{"num_attention_heads": 4, "head_dim": 64, "bias": "qkv", "tie_word_embeddings": true, "parallel_block": false, "init": "trunc", "beta1": 0.93, "max_grad_norm": 1.0, "final_lr_fraction": 0.0, "max_seq_len": 512, "train_tokens": 359400000}
Each number is 500 + 25 x the weight over its row's rms, rounded and kept within 0 to 999. Layers, rows and columns count from 0. Numbers have three digits each. The size before them is the row's rms in percent of the matrix's.

# layer 12 MLP down (transposed), 512x256, rms 0.0791, rows 176-247, columns 0-63
099:503484514533478494523510453480497522507534492471511457480510524547510450532467524525500504518495504479504513521520526513475525479530485477490531534473511489494508497461546520457498517500523556
102:517541466536531494513552516483506514483531489474449495486500462498536541496525517499539488505550493453479486483506433466420494555507490506497519499510494505512490531469514497528520519503474521
096:535479486496546499500480454518524488513438505474497476452544473485550501478530506516485474535481486523480522460486517489511515518475481522513490449530514525493452508537485506506502498501514493
098:468511500499483520501496512509480531497457496460493472530484506505495505513479498503502545460512500500525493465523502492506476535486420510516497540501555479503468478492498526493505503492517517
100:489466440475443485504489478551514474505549496508533487505493493529486511526496499468526474491518515465523484510497490515492496474521522481494511497516509529519491521496504468462512507533519527
095:541503473486512534509510472515474510504529453463542465560538541496543438478492505487529467475482513519484489500490517531525521457467514532500501449533530507491501493499478525512478504459472512
099:509500537484519505531549509460547510452520466527506512472502491475491515526507490485493525500499494486465522487509522558524513498461525488494496480533502485468519519490470518511453503498499537
103:554527481464503503554524470520502516522481491515527531494469466503524534506508527501474499487508453474523540475515514504515542472510478530536483519477548541468477501488474467516531503503512506
103:484498514486470510434535511506478476493523535497498496530516507482505486553447513492487474498475551455475525473500520524454487511483509547515464502507539510526499439507508467486544530502461510
100:538477506492488491480538476500470509522547485492497543484511499453449520515498457424504490514484491534556489469462477512540535508523495475484559499498507520516523509521483481503507494516477493
099:524496511465500513531507519477476508501473450541485552489517487473509487442522536478485509510513512489483535474498499534508511497495479509517510557512498502479544485552497497540463559486543497
102:500524521551498488503535490475531478526492465500467525481510471473500524540471480484531490530487519555487514497488512491508440527487492545540532519501508529471542479520538498527530516459489473
103:442496514518511513503496469522484474518520493504496506500495522450515526503481539487502483501472537495470499449498522499499499515498439504486532482486536524475488505496501499529533497507529503
099:511487495516518476541478486466561514506500460499484520517496510504444497508470528487592478498479466470512509485472521511492494521478512478496467548518431517506463500521501499499525496501535496
094:464486509504470456490519547538483524497512520492546498498466514494527501489465492472542501507513452468476479483497496531534514474503494478488479484505476539491451486501494502470476487485533444
098:520511510495495511495467468515540484522460492485511491499529488509520559490489489522487504555526480467516511456529453498484515485467483519492457491555489502455516519489523466517478484531476504
102:469517543526478491490533511522467514515513496529498489503461502524542506531479531482491461473494467466530529494524523524470518471444520486503484508526541505511481520489503495531521530513498506
097:523544490471509500517478518440519503503518474497480500507532493533532492507491522472500514530530466550468508538513491538503485518506454518463441506493468505504482497535476527524492523489472534
104:506506546482456526535477525476486528504513510500502514472480501487531502483505459525463494492479478495492482506539523470508514452485507491500482490508511493470512471500506502522543484505531492
103:459512536477540500502541454490491484536490498482510554481519525470486482530481486513504491516509453492503496531470492466491487498543536510493501449527484531475475491483456494502502486482530469
100:514495490558511514464501496510462518482538474492523528487483504478497505513571510509519517498531529514512513509524497506512498543536514509475486511464516517487471502470528518493482486503478475
097:488478510470475536508471525516486457512468508472496534477501514491544520473520505518484511536499527499469506470521473474487505523522505441519485503522501462522483492534489507500539501508478505
099:527500496475478533520504442530528493479456502468454529516507514525502462450497523481481487568432494454504485513538504525460498508483525519502535482465477443481472509462460565471504490502488511
100:501481444512477494520501463467477522481486500502521470481536528491526533528494511489485522489455518497535535503491518483517493505488506462498494476498521467493548500503528506442532512499510459
100:521455471529488502520517538530467509477578490486495469487461432514469490503478490497492518562481518506441466495499499487486506514493503462488471553471497509515569505529506505507521507506505533
101:515532484457488491518510547514445524474529506524486541506477455503470514507488509507504502501517563498503481511513480544525502456507540502460498487532454454469459543525483510448542483503453472
096:486479515552457509519506502496499506498476496488496501455514519496504502527489483517479519506479516465529487552550506482531473490460478514447493492474498474493524476491467532502546502492492509
099:491535507538516493466490491533499498442507535500453509534514498467472494539508536523543516488527510489507508530478506508487515491473513479496459467518500500518493472487492490487526523459505505
104:554537515545506514550533499489512515496516513483530502532507521525498509494510546483528478508511530532501493479554525493488536537509518458471493531505533531492518495502562486477494484481482518
102:524476483494576491526496526487508499467510488495490507464556449527444502527508482496512479505493486505483472486508514506523485498465523509525501497478504482454458511510500474497545509481496521
099:478485554504513456493494520528528500490515458541514479513466476514528492539531468513503504489494510489551483494482483515524527500543503453503510509488510474486535476471524460511501535464451480
100:509461473485518485520482452507524525484468496536517511511489555493495486498508529533497482506487525515480545476498487520497534490485500492533543552481544493521480493451500527471501491528491484
104:508468490495488481512494543522504497498490491503512515501498520556508484516521474504538485514534482516504453492516518471500483520504483505478530473535468515462568483524505462491423525507456519
093:499441483508515559487501504510553477484451485496509488523483500506531523505501488515483473510530482500531535535508479515519498511532532529486491523512499491500493471528503520478467514515557480
098:530509512503543523513474475536489536524527480501473513472488479524496460521507509499485512502497493529450491529511493494502542494539532461540463481526487537504479499511501471521526490502489512
103:475540502547528486523504456511484494497553474506468478506496493516528528514495524495491517481466538483480542505457511537535516452485481534494509483488536493445499515534498509502480517494507468
096:478519509478511518458506465504484518488501470488547458515452503516491538487504497518550514520463503521492507539475499550501494469489475467477509521452518488492546519528537495431508519498498538
097:510512460472519500508490472478562496515508480459477505530494482483525456532447514462529483512518504476491496500464455492504471459517536531515534504479483488505511521540503539560517517494525497
104:522473501468487491526477500486512493463536481537440472500531444472477514433485486488528512496478500498511502506488499483437496506509531499510498558483547477493463509490470473474484531555523442
110:500552550505482503489495489447530474504530459496470550544512495510502512545482507513510509477479489470527544503491507472501481539519469493496521508516464500501493485502469513466498491518465534
097:525510520496493498542489488480490475496512473452505469498467492493488467493542494524508532577538522518491494490475471499458514520519500487535509473493483519492484457502486489497532466480495474
096:502474514497511518489500525519463487496489499508507495516463508529504539463553493495488505458481491496498509506443508477522545474532470452529481471499504498528516528523491484499464504525487549
099:539544543439520487474520526501532513541537472526503538488557509492502483550476459537501501480469526503518482511512482492496493516470497490514499516465460520531478528519530487562474548552465486
102:510486525510478511504485480499457491486510463497488480485511523530490513515500493518568501519516457493524511492433509518456451511542501438472526530525503531469479524491527479492472526500447480
104:483481520526516543463536481533508538518537467488501524491508459502524485514539516502502486502501505552511503498512541483486519496519488449538420482507539522507452472453529495497454557461471500
104:546519458483515536491562541523525482465490528482509519515538491523521514475543512456485462520502521503470528478493509486517508444526472458498469542527486511499524493513530516525494508474519535
100:457515528507529527479534524461457494499458513490499504471537463492503533492498514539489523516499457489482553525498464475472473510537511485509493513478479502475498463486470507530497506497525522
101:486515511520547496498503485531470472497473470516489538492504491486523462529468551523541497514513451497499517512522490499464522519492503502502524490478509528506477492520522481479535522513480502
105:522541490498482490495512474540506513487504507505507485489514529460493529537544479481513493529465511499496485504496567476490513494514479461486527496475522470495454503501461523517481523530469473
100:512487533468528461524482471548459485490499512537485458485496468471553476512476513527512475536441465488539549524519491504545516490477468496505478517476527476506504515513505487480527490535497513
104:462509537505528467537487470491531466519490466503494449532529518467528515503497521534528517504543532525485490527463483546511543533540527449484503508500534549516520487527516482522511478501482533
100:476535486542494499503520479480511514491518479508517488534475530451456511511498484482514482497510502518467504462528471478513468487535522522483515502502490517507488520502538449495495482457492549
098:477536511433490525515520563510501472506515490505489461504528490522489525466504484497512456494468520525543524474506508508539499471540482474510497502486493483506562509529535496516466531540566527
098:498483536520480502529486479500485498499497491526497539515524497475517497487535533504476475479522482476511472474511505462486458520471537440519465495480494481490515524492517510507491436474491486
096:501513539504464493472466489516508518509486502513471479587505529534468485483529552498488489473503504490521478506508498468507503497523526515451462472480487522482538458481498543520553501489508534
110:505482511514500502558472518466538478481480475498483547510485492545549501525501512485523520534473518469474515509510483461505522506507489545507523511481508427502511492510504489497534520530489525
095:522495516521494489547502484454469490534544485537490528487472462451520523506487445496453498500460490477495492483508516487447509499503468526486489510501536485474539474496497460456504500533551443
101:514480477466473505481493553478441494495506507486514534523499510529472486498512475454521490533479515491496477491453515514494520524457539499469528508494481499487526436534432509482522541510494500
100:496509509462522486551513474504504504496446529497493496532460509512500530498467498492463443487460523499451530528512541517492521510478522471535449519491547498494510528501504540495499488470489529
097:529479516515448428506529521433493470501516530519553503479521452539472506484485517514507485502487490504489489490510496457456487514532502478486492492502471457485479519495462523524513520476485487
101:451475539482477483519481451520501463493512519508454539530468505520511525473542488518506470491498536493526541479497495506491478470530499517488521474481495486519513507471472463473514517488534507
097:471455521506518524497498496508530522503488482503469479527529523493488508539459491507475580469570523494499482507508483531504498498472521516517534504519511435516471499501525516513522469496478521
102:501488477489566458481471526437490508540514500497463469508468462492475495470503510517524505474526466452484516512510528514544504495464480524516470516508471520504498521506478523500489501479520517
097:533509499512505494528519498473558474493513505496537505492462462514469490502475492476548487493511521558539484507519511521477509535540538500445450455541471535492499541529493517496523519454485560
103:463449506492470515472520492501526472510526478441549493479519507520511495528500505446479488483461499512488497489483495505450503512486433482506512486486542528503508516504512528468491505491486542
097:470508522466505493517497491473521518467501529515533487528509504479543459517522533463525454468500489521567525471498475525467525468497483492523527481511512460534522490497463470514515514517485544
092:495491523446506503509500488477469512433472504511466493487493507461518514487489482438459516493503523501492513507483505500488494513484479487531503479464527458485492522518490516459509508463455492
095:475488501497503487533516486481480527504515527574499528488488530499485491522486452530497499509509464498476544507495528487522549530588473495544520459455514502510535498490509505509471521506424510
096:482530495475482513483482506500489501535516522514491484498512468497509514533481505503469495490479509498513527513501509479482537453490473483500486482539517521531514517504516483518462502521506458
097:482524521442497493518507505458492544530493523506479514499533538476540498515550538472503514464440471507498491476505514504488467537431489498482555515508465484473489539456481484510514493533511518
097:503473468485470480486490471502512469507531518487489488474492514541510445471469537505484483525494525467469527472491506519487498516476499480491499507556550510513479490462484507515494489500535457
100:519454526474528481496475524510491553492457529510518489471453484519499462521525517499477505518506470511487481504506486497522500529473504522485524528511493469502525451508489489507488545445498552
# layer 12 MLP gate, 512x256, rms 0.111, rows 177-247, columns 0-63
095:473479484500506551537483500489496505537482473453519468484549454463518475474540518507491500495464510520476463498506517505500502464506512499489495532505499517456530535540515473515521512519497526
100:487493482499507510516552515487487503467516529495550527513507479466493509515460494487517491509514490550547479523553541542465515480452502507510485511522522499466509454459475484517521502511515493
101:465499495476489480465497468487460483499437463491498508509527503551509488520487486509519549527537510535495482537473508503463504512468496521528513517497502489511515478495527537492499490493523482
101:501432490505517468479487470465530495494498510525487502455502499519483475457492512492521514514527536503474453501557503467488536500494531503527510536476509500531489520498486504476474532483479508
099:505473483527477505482500490519518496470508513501501560509446470516499525501511480475509482504511502512521468530451490476518483524454502475534478459527473520527443552461459503484491547513531454
100:449524476466509471455522519516456498535560519473482506518488498505536462534476501479527495471467469495514510479491484499476482489509474489505511548514512489519517529534488508486479513548526495
101:503461498507492493540490503507539485518455494538487513513483496513523461494449507524473493549497452479511463520461518499578460478527506452505455506486480479491476469517468478510508471504538529
100:500479497498481461528507495502470499545492502514508490472487491502514516482510562475506485523479504527514510555554474458487496489525521503549545489536465462543484528533490503470503437497533456
098:498499513489524458502574437484531521499495527511509532476513531493534476496511519508510493539499541493536503498513492519515548486485487434509468511495472510486484522538530512539496503512495514
098:554487530516519447510512477518489488511520514506485469465455490531480501466484510531532452544517479521470481461466461497521491524526481505463488504529501502501507473464525488484510520533504457
102:525504476469539502495506470521489556485504495535484524491494512534488525531512527462524499524524516502492455540481494482506531536515477527493518537520509508466516452488488522501534494492513505
100:476430496495515487486499509520530503469490546518515531514446518531558463491480499506543512499490514482507489523542492467497517475436488478492501522435541494541534486489510483516504548508526494
105:504464470509521515511461490501472523542498536521492506475517489537515504445510500538506491514509511516491471482480537493543466520508512553527548479495521524491472469517464492485519536502463503
095:500541510518518464564536510515507494498492480496475545489525531526493492493508547540510562478486511445514481499513520458494460531479513494492516501519499503487521508463483470511473494499503509
100:529550502489523464508491557475504500526503551497485465515496495542523510490504486505557535469540492544491510528512473487461505467566486484519462514484473513490490509505486506495452527491535500
101:481442500499503536466551496490505499477507505489470518497482478509488439482526528490486473501492485509512527517524509514485475497513470462498462518495510467441492485519455484549500473523501467
101:482534518505464521489496517503472466547486505504497505514540518478470516465516523490506499500533492494521543516503458495496502535486499491480514509553480480491482505495482491463513479497484492
102:501527510487471510500484501492472515505486527495481518548528503458531527511458568509472499512513492475539503488481496476512491487503523465486493506515532489456493474500496430502545503504509546
099:482521428514525464520478503540522497563472482489531471496477461525493496490488468515547465461503505539488538459551464530508483469487532526482484512466530511489521498501535558436457494555528480
099:519515500516530515526509509509484506468454479515461463480517472495518503468507531491504473508499505533458504518468458488500532525489536537466497510495510490484467501479460526474491535519500492
096:461531504482494550470532482522477495524497491514514485539485488492486512488485502468511530476499528509549502483479546490501497476459478504434501496509505468515510520505481527516478512511500452
103:473512527479487509505516468484476534522538484532507467517503476494499483531525503517542478536446516466511522518505488493497504512533491450502480456490561477487530459472524485511505509468502498
103:466503479546436527477531493467499488516481538508537507519511487537536527457481459498502487510500555490507498475463451494468535546516514531478467508512470494489514501473490500536537460479485531
097:540471529492467483477510508509493517460433524496448493487479506532538502467498478510479510501471468491495470550500520499519516487514521484504472462502474461514518470478477498510462461493494488
102:492467482471523521496489509482479472489436513514500478511498540497546496457532502467506545483483499500482507487466527484500498504521483478472485509536533509499481473502529501515510507539528477
097:521505484506489519488468535527477508518511551446513496513501523494516524503499477509521500544484524470470495478479491509476571498477505524502455515515482530486507500562464464520489459484530489
099:442515543510463509488485468548437468492526512498511503504465498466442480513462496515483527522488560480465517520521468511485518507548497516524427448501465472532497476458505483519471524482483486
106:517542488464437515502491525474469498500518498492528477456474530495489496498499511540499564520505508492520534508476490444511508479538532523514498491479495469475478499528536454488502467482545529
104:512479503451498527517493544484444462485480498523501474538486491506466484508430475498515474548466508503487550460521526475500495528502475536507497488508497527483498462500460492467538540497513478
097:506454472472491485500482486487508500485486489471517473475483491474529490483496535479499501467510519486541459515533457511480504558464483515481505496521513503484460488486512503518490518498475454
096:530487497484455479518468437445522491505517451531512515475479572478500529461484468528484498504510526529478525458516461497515533491510475499524501512501469499520499549498522450474498512503535495
096:563538495519521516530479504493513476498489496483477531514517496496481532496489455506458504485492545499499461522514491530477505478470466539500471521538535538562502516470519437507495473519500502
098:492494496506438471488509483468488531488503502470495470488498477528469485465473527523476517483520527507486511463504439473499530432485495469525448503544513492526533503500491472529495481479507506
097:497514471471453523517483500483482457490507479490473524490487519467468467492475482488506509508511490509547518475497504457504461535535491554522506487468491477477497516529463519482510532526446495
104:527480493480495489527523485505491445573473483557476511511526556540480470480504558491516518498496523476529520525465495515515506494470517532458484514483503497501451472468481565487514496532477513
098:467515519465476512487505493512535517521489517494494484505550412527519448505518477513479543516474532528548528536467489504477479531486481496501460494498484451537482532464481467559498535475559483
096:473466475480458528479495512501512503519481508517478448505505495524505519519505495474466519504478497498496504479488527466511489524466538479491453480498519552473516491534503517544488475489489458
101:493529487483472445530498529443545499544500485509486462483515502487557484493499522518543499478506495513551491453511489505455495480479478507498506453505475495487532483541449481474497524520513527
103:519500456486517486485482486483536531500508503500448511478516505540527529506510567495468497452446514516486537478484486448469507535485551512441527490541559510522474430483511508518518530478519468
100:484489527511514530483482494508502462544481545533471536473521488524503505498491470472488527465494502500503524473512487522522498532511462508500513483510494489518506510452526527501507489495461489
100:502488471493526550519512519482480508513535548480513498537436484495476487495503483509515468505496491486525522470491483485517487516499494527506505533493478497507539492476523459540503513496474485
099:503459519521495542493501446468540468499462454485506472499514517522475520494496476473470489519488513527493488484450509486484468500449464493491510492496469513507524537479500456540496553514492501
099:514482445516486455501483450475466477483514473476484538501513492493508518533526507540478485507485471489548554469494475491485475462565500516482485506459486485523467528476464521534502506516483500
100:498532496517518492543506501504509488501549504472520561494526536452535523460488518482484492503469502539478519468470487519476545547473531495511474465509506479541454515513522493480501500521507505
103:487495515477477470516518506493478505504481537531556485454474516467501456552490510513516495498517547560525532506470527498510522488548528479547533510496516483498494544491531503467543512535462512
102:493495495474504486453504498465510488522487519455535495519534531504498471488541484499466452517513504508517511488476476502477471517459491486485490523453490504501498524474467513449512524499550519
099:531485500517529482523480498439509460526516507465507501572490476505488525478495519455508477521548517523478459493528493500472515527510505517543478471475560461541447497543566505462526518547482471
103:483501477477485517497470480526508540528492495505457512507509533526470513508538552468476504528538473469467528489535535531495495487531530521496524527445490489478491487500518492452507494485518501
097:459486482490516543514561519482496507590466527486504524525500474522511561444519483499490478498520460482507497514481505459493507510498493546530517475534464517561490492490486480473497476512491531
106:475527501507523512513478479500503489514490515481483481497506505503511527471490527481518486542501497468504504460516498481486471496529506469502535561458505507495492519481468452498465513542478539
097:486476496521492552480491469541525496524437544530475517530516499493471497496487486468523498505573494513504500500476480521521500496512510510491470518468482560522522505503481469473536545523530507
098:485505520486480495535494521520504501496528469510497485519457532489486514552483492525471552465525481553510555500519483501524544519474475546494520488527509546504503478511510540482517545497486476
102:497480527475482450499517468495526524454537539529534500463530515496509484501519535519503531497503503485470473512485550469474485474424487456518477510522484514448508469513519504514538506505513494
102:514486510507495497511518503547516513495519505504484514479506507475454463529489522488487518503529479495544486515549540544545485542471516488548478495522510526489494484501562481484536517568509491
108:439503485465506511495459496488478509496479526466506526493500532462527505489517500560523510512562491490479443473494516496490501497516540477509542488540541545518530493511512485521482489493583560
091:530493552521502474508521472523493491519499498465487487517524504515502556496519454488464512526490517505504478496536508505459510500522514489519479464507540500440502489539504511506533519556498533
103:512478535498518527505535509536492513486496520526503524495523548471477506484519480552541517525498498562493523463487541525473510508530503526517478502482505474496494473529466539466525467499528482
100:474490479501465521484504478492526438492491479524470508491525479528470502498504487500465491522510476461516569489491463481531499544442476483514486477482518448515535509474490489490476548497541482
096:499502496451497486552486526478525558525503514493478496446514484504493514511523507525528543491474481542497475485477522481504510516520496530515536523507514459521495514475500496499515514496513476
100:461501508460435467485493531487485520533493459501456528494519525461469514514482457511512470451490485506524515489538517527473483500520510484483500499455523494496457529491565542482492486517470474
096:518491487517491499521480506497435507532528502484439473549511537483497520512473554489482509502484509523502458504502518507478483476523491494500521529494503465493500495550579468521499526492490513
102:492508515474471490519470525502478518494520476564494485474535527518468498514473512479508490514527498512507494510521476592530517449497466477518484505485545522438514506515494543487475480469496508
103:501507539501489536486524534480506491547476497481546501461483478527529495470505470494487509508486479531512489512504466515502511472520500520511480471561526553467509483511465508513469486469490480
102:501500542486523533512474468464520474503461507525521525532516511527502514544495533474486508477529496529502515524535525489461499478522517490549463515475464555474494521492508497502519494519514478
103:496474506522501486475496472491479471512479503510457489448507497471464508477517511481552467484494483527466498481458515538501523499487508488522550545512496482509508485485519473506498530474468495
090:542492515510487473511439491492497484492495489535508514528520500482467528478509511507504504551489533512517441548525510539495489531485508466538532508507488502488476497495520474518512514505512555
099:534494458486518524479521514511480484508499507508481504522537541523507451494521541516456469525478469523516506502462470464502460498459477475526542463584540498476515500508529504523486493502515473
100:511543467522470505492507470550482473515491527463493520498531468515500486501489531504510506522482510506507466517472498490497504519527464472536493483524545501493520498492516496477466469503502501
100:520450566509505519505500495524482486525548529538519510513472553483475492490481501520463515487517554486462473478521496493541534508502501527551506582492540499502542499467528520489519537528455513
096:480511508502517505514526507489514529506537537483504465497475500499488500499474497505468476519537505540457510485554536512518514453524497494499514468501535518557511514497504472501541469461557524
100:552465498433528529506453542490497508540486511493526505473516535457490512475507524519509502534478491490486536529483461466505441503476533510498491488494519526516474505488511479515516504570542522
# layer 12 MLP up, 512x256, rms 0.116, rows 177-247, columns 0-63
099:453449510513500470490504477486495510473538501489518500548468530474490484526490495525470495515536466490479487507507503502486513525501504503511508460529485492485489490495529468518488508517514505
094:513513500528429479498521523495472500496521550493513517509465479492532520526502489529533528488501545475506488505512501504470496525511509547480537485500483450517505527502522490477474491488521519
101:473523529501483483497520521479541480492519500493459500526503491555481473497511483497512493540514489508489482493507467453475504523479470521464482482480478486505503482476494505484520459502499539
098:502526498483504454506540478520487491515461499494494532495491469506467500515576518495505507480491503544506498518455479493489509479453522512467496507501528487481462527480485459501504476529475510
097:468478503493508459535515517514495477491508462504484514544466462518457539482492520443478517501512468504531442536516531496479519481538469531457493459502529514473459490489509472496534487475525552
097:466462483527508501476503464539513498492480477537491461536508484488460562490442500506492522480543472480515551540487544516460478437490512563508497482521501501487443498467509565496490514488542474
097:484482535475534498532521515484514470510469532545483485484463494543473509490483544444498503516537502494470499490476490489491532443463484470470472462506521513481487492492496493510502489520470490
099:543495525475495513507481539503498492509488509497468448526474507457551485476468433502466483507518503478475518525511520488517475512496578452474495513473523527476530486474510481480491530494499527
095:516476509495542474488511502474498528522519488500499484504493469505543544488447506549486517468466544495514476497495549487475485510527539496503492499493552485503510546474506504473488537472463527
097:490544473482499491522472465538484447470496450533460499502508496505496519491486492520483506500497479469518483533483515486457525525481482493466522464505451504499488516501529513578509482468478475
102:507448490468521492494474475547484487523453547473496433504487513481483505531486477491494483498490521526552463524499508493505456508475444529515471502498497514491478533498462499519466520513515505
104:470493467545524539490449487502450489530505498476505487517516483525495542498528489477508492475449554500480501504554488501475544528505462536539473493473520509469554497508492555525555535539493519
098:520540481506547500496494515506522493498448498507489507553497510520498511496532527514484510469491477465477496482514452517501466500504444510465503529540483479474507491467470536454485500517520498
092:489490506491532538517514480505498496511463509507508510512502468489508505517533470537479472448524503476540472460516522541503532483532507512499491453476479485514535501523495524460489557549467572
097:501492443505521519501477433508479505508479459487541486499494447511503481498509523520432475489468509448516486462492498478502490521498500539506512461522483522500518498505511510475527509484455502
100:507515487524470487556507477499529480493516515519488519493434487501453513494535497519527496509464476460527551506474467486513549494506462546487527485535501465546496500524486505465520490528511523
097:497522507431495505508500475510474504536465499476511489492477500502517565494501484524512493469565541457492524446446526498502501485499445510463460438477510490509520493521485497494465496517439504
101:473494420540502516524494487474560534508511491448520473490498545513483517497511527485496504480554519520524511525494515484475457486521506483496463491512509457528445471490485515537476456519447493
103:513454525478483484555514537523479486453478498457530502523545474517522491512537521461467474523546528498512486497514526546473538552489487483500491521536529511523426480519483471512522470524487497
097:490460492502499476464502517522505484489489491490500511496479504497543495512486470546532508500468486489511509473488517500467467500503540516531507462465526461482534547487558476513468496513482514
097:506504535505514477472488480504487504524527498527539507512480471529506483540513482467535513520527519475513500494460494481493537479481475459504498477543504482481512482488525531541493454522463510
099:550477510522536523524500496476510481494515497484489459498481536482467551478496512498491524466473502501497479485447517492530483513512472479530491579548506510498498517503484501490520476568510464
101:516502484498492475510438491468508484528549509449562550528499514525501472499498480513501545506478516532484501491481507500497463531514510532530529503496473485475503485515531515555510493501477497
103:483526516478512490490461461487511529495469527482529458495531477531504489535529506488494502550531455504494513513495548530481539490475487489497491482570509501500505496506526529531486478508541506
100:481505505588515473496504456496506482476493490516468514469505520479464523552491489539506509495512506519530555574516525520525525474495487505515549508513530495498508482459545488492495474442502535
097:462454477512499485503472451510502500519463570472508509544505526525477480483477466478478487504491463492534495515504483532534524505490498472516498490499478517510479531467493497495523559512464555
097:442514505478479498491484515509481468504473530523535527527501497439481539472498506528456484487514514495500489521508509520491511484529550520504462502488446486511491514483473490461493528543518481
106:489548516477483516502530528475448471502508482443494472505484510499479490488512495498528520532477525508495509501467509452488556496487502513456468514493494498462488531534503497514487483540525537
106:518477543449493496518466520508492505504487492504490471470504468539495480503499513473502486530479506508500509521512541461502511511498494479465471488534486480490550501453518550476480467500517542
098:512545482475520510524523460487512484522518529518479478482540556489492456508505501516527437536482500507470459490511501429461444542470500493537506492490467537473479505505498499473495478506491450
101:481485479533501522478539529493476497464485523514481522520489427501525493445516507420524475470506513500513476513455477511516440502475488532461456503480456480485504469550474546482497513502514503
101:467501459499508474494515509501529500449499486501525492549477507474488489535510492519492484521513479517494480465498468505519463472527505505485472460480462484533518484492475514438503530500524543
094:482435507514530464531499557529513536508493492515453495438538513476514519477506421509505480467478494524460520490505510488500518485510493515488521478512471513460454492500487536494503507479502515
098:500490500448544518482482532501530529520509499519446480514511522498473504462513447522497541542521493498531532547494490526513495484460506495516506495493479472480513514494511480483464514567533509
105:456507499468485486505499566465527508498493462490521502543492514527512492512467485475470487525455454494510464508501541479510485508507542507480491471531473518510515517447479452476530464527511497
095:533487498464477487483498504508476520487486501527516540457505476516454487557486517505486524456525539511527470525464496475534518470499499488516485556495522554513485539469531443527502503514516527
097:531552483491534519546457506455505516516507501476558528487509516456491507497539475523488425515478492525503503475514499525482515522453485501495490521496487508477506513478507467534508555473453522
103:499540492495467485476486461561495477515463514503502486481499488501437505495516514483486483533474481505471477493487473521514544466495502517430498518518517561487478494483518505525490479521502495
109:473538518450486531518489505483504487527521458516441500530476513494476500508504488476549480485491467470483520514454526519480469496552522510496489481502489477510527485542512501487520498504448487
095:503472494512537509534498492532477512469521492470552496510500500499495487483461502482518498491486450479473478489509539517492483489521529490481446492479518515519497495516492476543536511450442529
100:491468524493508490515490490490542471478496527541497454525520482481446512544457517466523495514520528519487513498515470440472522474505493559522541513500501497461500467480513499511473496478531532
100:514497528483532525529513516493464470529485513532489495511521512517491443527504452477512503485514470509493460459503492475462497501528477514506486516448440531530527514467480529507490509481503483
098:512553479545521492480472477506463376489512425485509528506491516503477514494504490532521471507519535519467521513498481488493539502473462517479486521456497519490473518459484505511458467536520489
104:496518480500517448499474491545505518550505478496536481490487563504507480499519454491519468525478493502482546469491507508454520535522547462515480502484517472530499499498492486486536505537479493
102:510486493493506519501512487510517506472571458488485492485474513447482503489495486473535550494513473471457551518510497493499482509449520476466508493525507480506492515518522480484457496472544514
101:507522508518468509529496464527499482486514485526513496476485512454481449493495504533504510512477442469489486519540543498508532475529473556478512512526520473524455537501477494522498505470471529
097:527502540522462527512475494473458518485467541465523493505516471537488495466506468483537496490475502512478482474505498481488532502532454495456475506506559500509520532502486476448536518503501499
104:500515488525476470531456453511513491497472517509498496458528525511492504519517551521488521549505530496482520503507515485472489499470538475496493489515485477472484510503509470489486516485519516
101:504566527476537433497510455454564494465510463476533488492513454460498498532483491532515522511540508508507506462513465513460588513501469519482513503510520475497517424476509514548493528503555505
102:464537479484503536487483491448532472515500517479500551482518490513512478476556480494512515491506516516528534453533519486511459509477474530487460479489503503490432494452495491481536531528501513
101:454524506511457489522501496528496523522480529480509469475506527512456514475533475494517502474527513488490515494521492491484507520484481483492499480503484506473488522538511466462545479587521521
097:504510443519509492490538493503544455549506518512521464496527509541543494497505478538501484491461494507510494514528517489471485494549510504485565415521512495498469537473472512563517497512468485
102:493504501431550512517494515504522453471475525561488502460478488471485489491514514533549492460515529490523503531493526494526495477516500486430500470548494545522484496510498473487452565474505480
098:484490518495490511481486506488548513504480484484499502476501526527506488473522518524463547466489469517480466446501485516526519478491519467479477468449503561521512546522561508512489521505472492
111:473492501548544475526454531572477497529504475493462455523488441434505486439514533510504513504516479542458517524487505464509483509471525531471535526472483506521526499550489514496524472510524521
095:494508533524493522482507520534547478502512483484497518515532565438472483543492517475477482501488500495517506474500465497551460456514510506522516475474476548487498522498500469489524515501482531
104:480477504514492485543499492523509476504481458482536516456513520507505462511473508495510456513527467490490479497496433481468454482467501527456457548488494498483515508514480501469474527514456500
096:459519493494534460503516478530505492532482518541510527468479508478470532512482483437488479529532524564521465494492495514501498503517533506524464511495508473542476497492493521520515498466525531
095:474501503519529475506494500476504512506505468515528504497516458502494517502473501484494499510443496521489466488528501511460499465481545496504488536479528533469481511487563470534547474539467489
103:521496470514491525550489494510487553538500551509485526473454545508512494470493516518515486491513515497503495532504455517492465487462503494471481535499501479463497502524468520461486512468476463
097:520492490516503515450498511476476509520494578447483460471495510526507489512463515516519457470503499529510524479475513437562479526506521517516491509484502484509513518525531532510489532485472514
106:522459504492492531531487473528500526498490477513529455477488504475506465520494517506422485514508482489533488536511515496514526533514479459494504489531508466543484487475493516506503479499477487
102:466484491488502551456551519512493562499555522502515535521509500511530490499466507503497522496511462518492474523485548476495459454505497492538525476540492521457465515477505502474521493449567499
104:503530499494459501474523506446507496482508493511494502510488517489505542538488447459532458474510520504528474520536514495513466513476552488538494494464516485466514497479543493555488505480507484
100:506529485517468478510480528482561517476526502491494527528552497503519524509522512503517516465545500463521489499514503494519513471509473472492489537525510509486472559531517513516475478471489523
090:523483546531497501538487474502526515530520511469509497490501489473463519497492495538524495540517523479444458497543482495482491506483494511525529550506467501505527462488503483514552511536489541
095:494466513481477479477528484456552508522502497447522485524473517524514458498547472509539506513491496492478457470525513521512461481443525504539507512527518537498501480463502541455495504482512509
100:485498527497515474485524470479472513486521492484485524495549531547514495498491494541435520478516508489481485494488531498506466515479522511472468556513526459517525523538477477526513519511466523
098:478478504529484500543540496533507485508524512513508506519460512517540497514476493481476517486508497544498512480483488529493497470502537510488472562472506490521506489459511514573512466516526545
097:499477485450464492501507529486480513511449546516475503509480515480488533508513535522526468513504481490510504497422549503468521497496513526513530506468469535506521485516513492524540505520497516
100:503512482516529499490443520487499482548531530522528523499474478494468524491487539473509471511526479495518553533459492525502514465492487499535512485535509507542491461527490475499502517535518491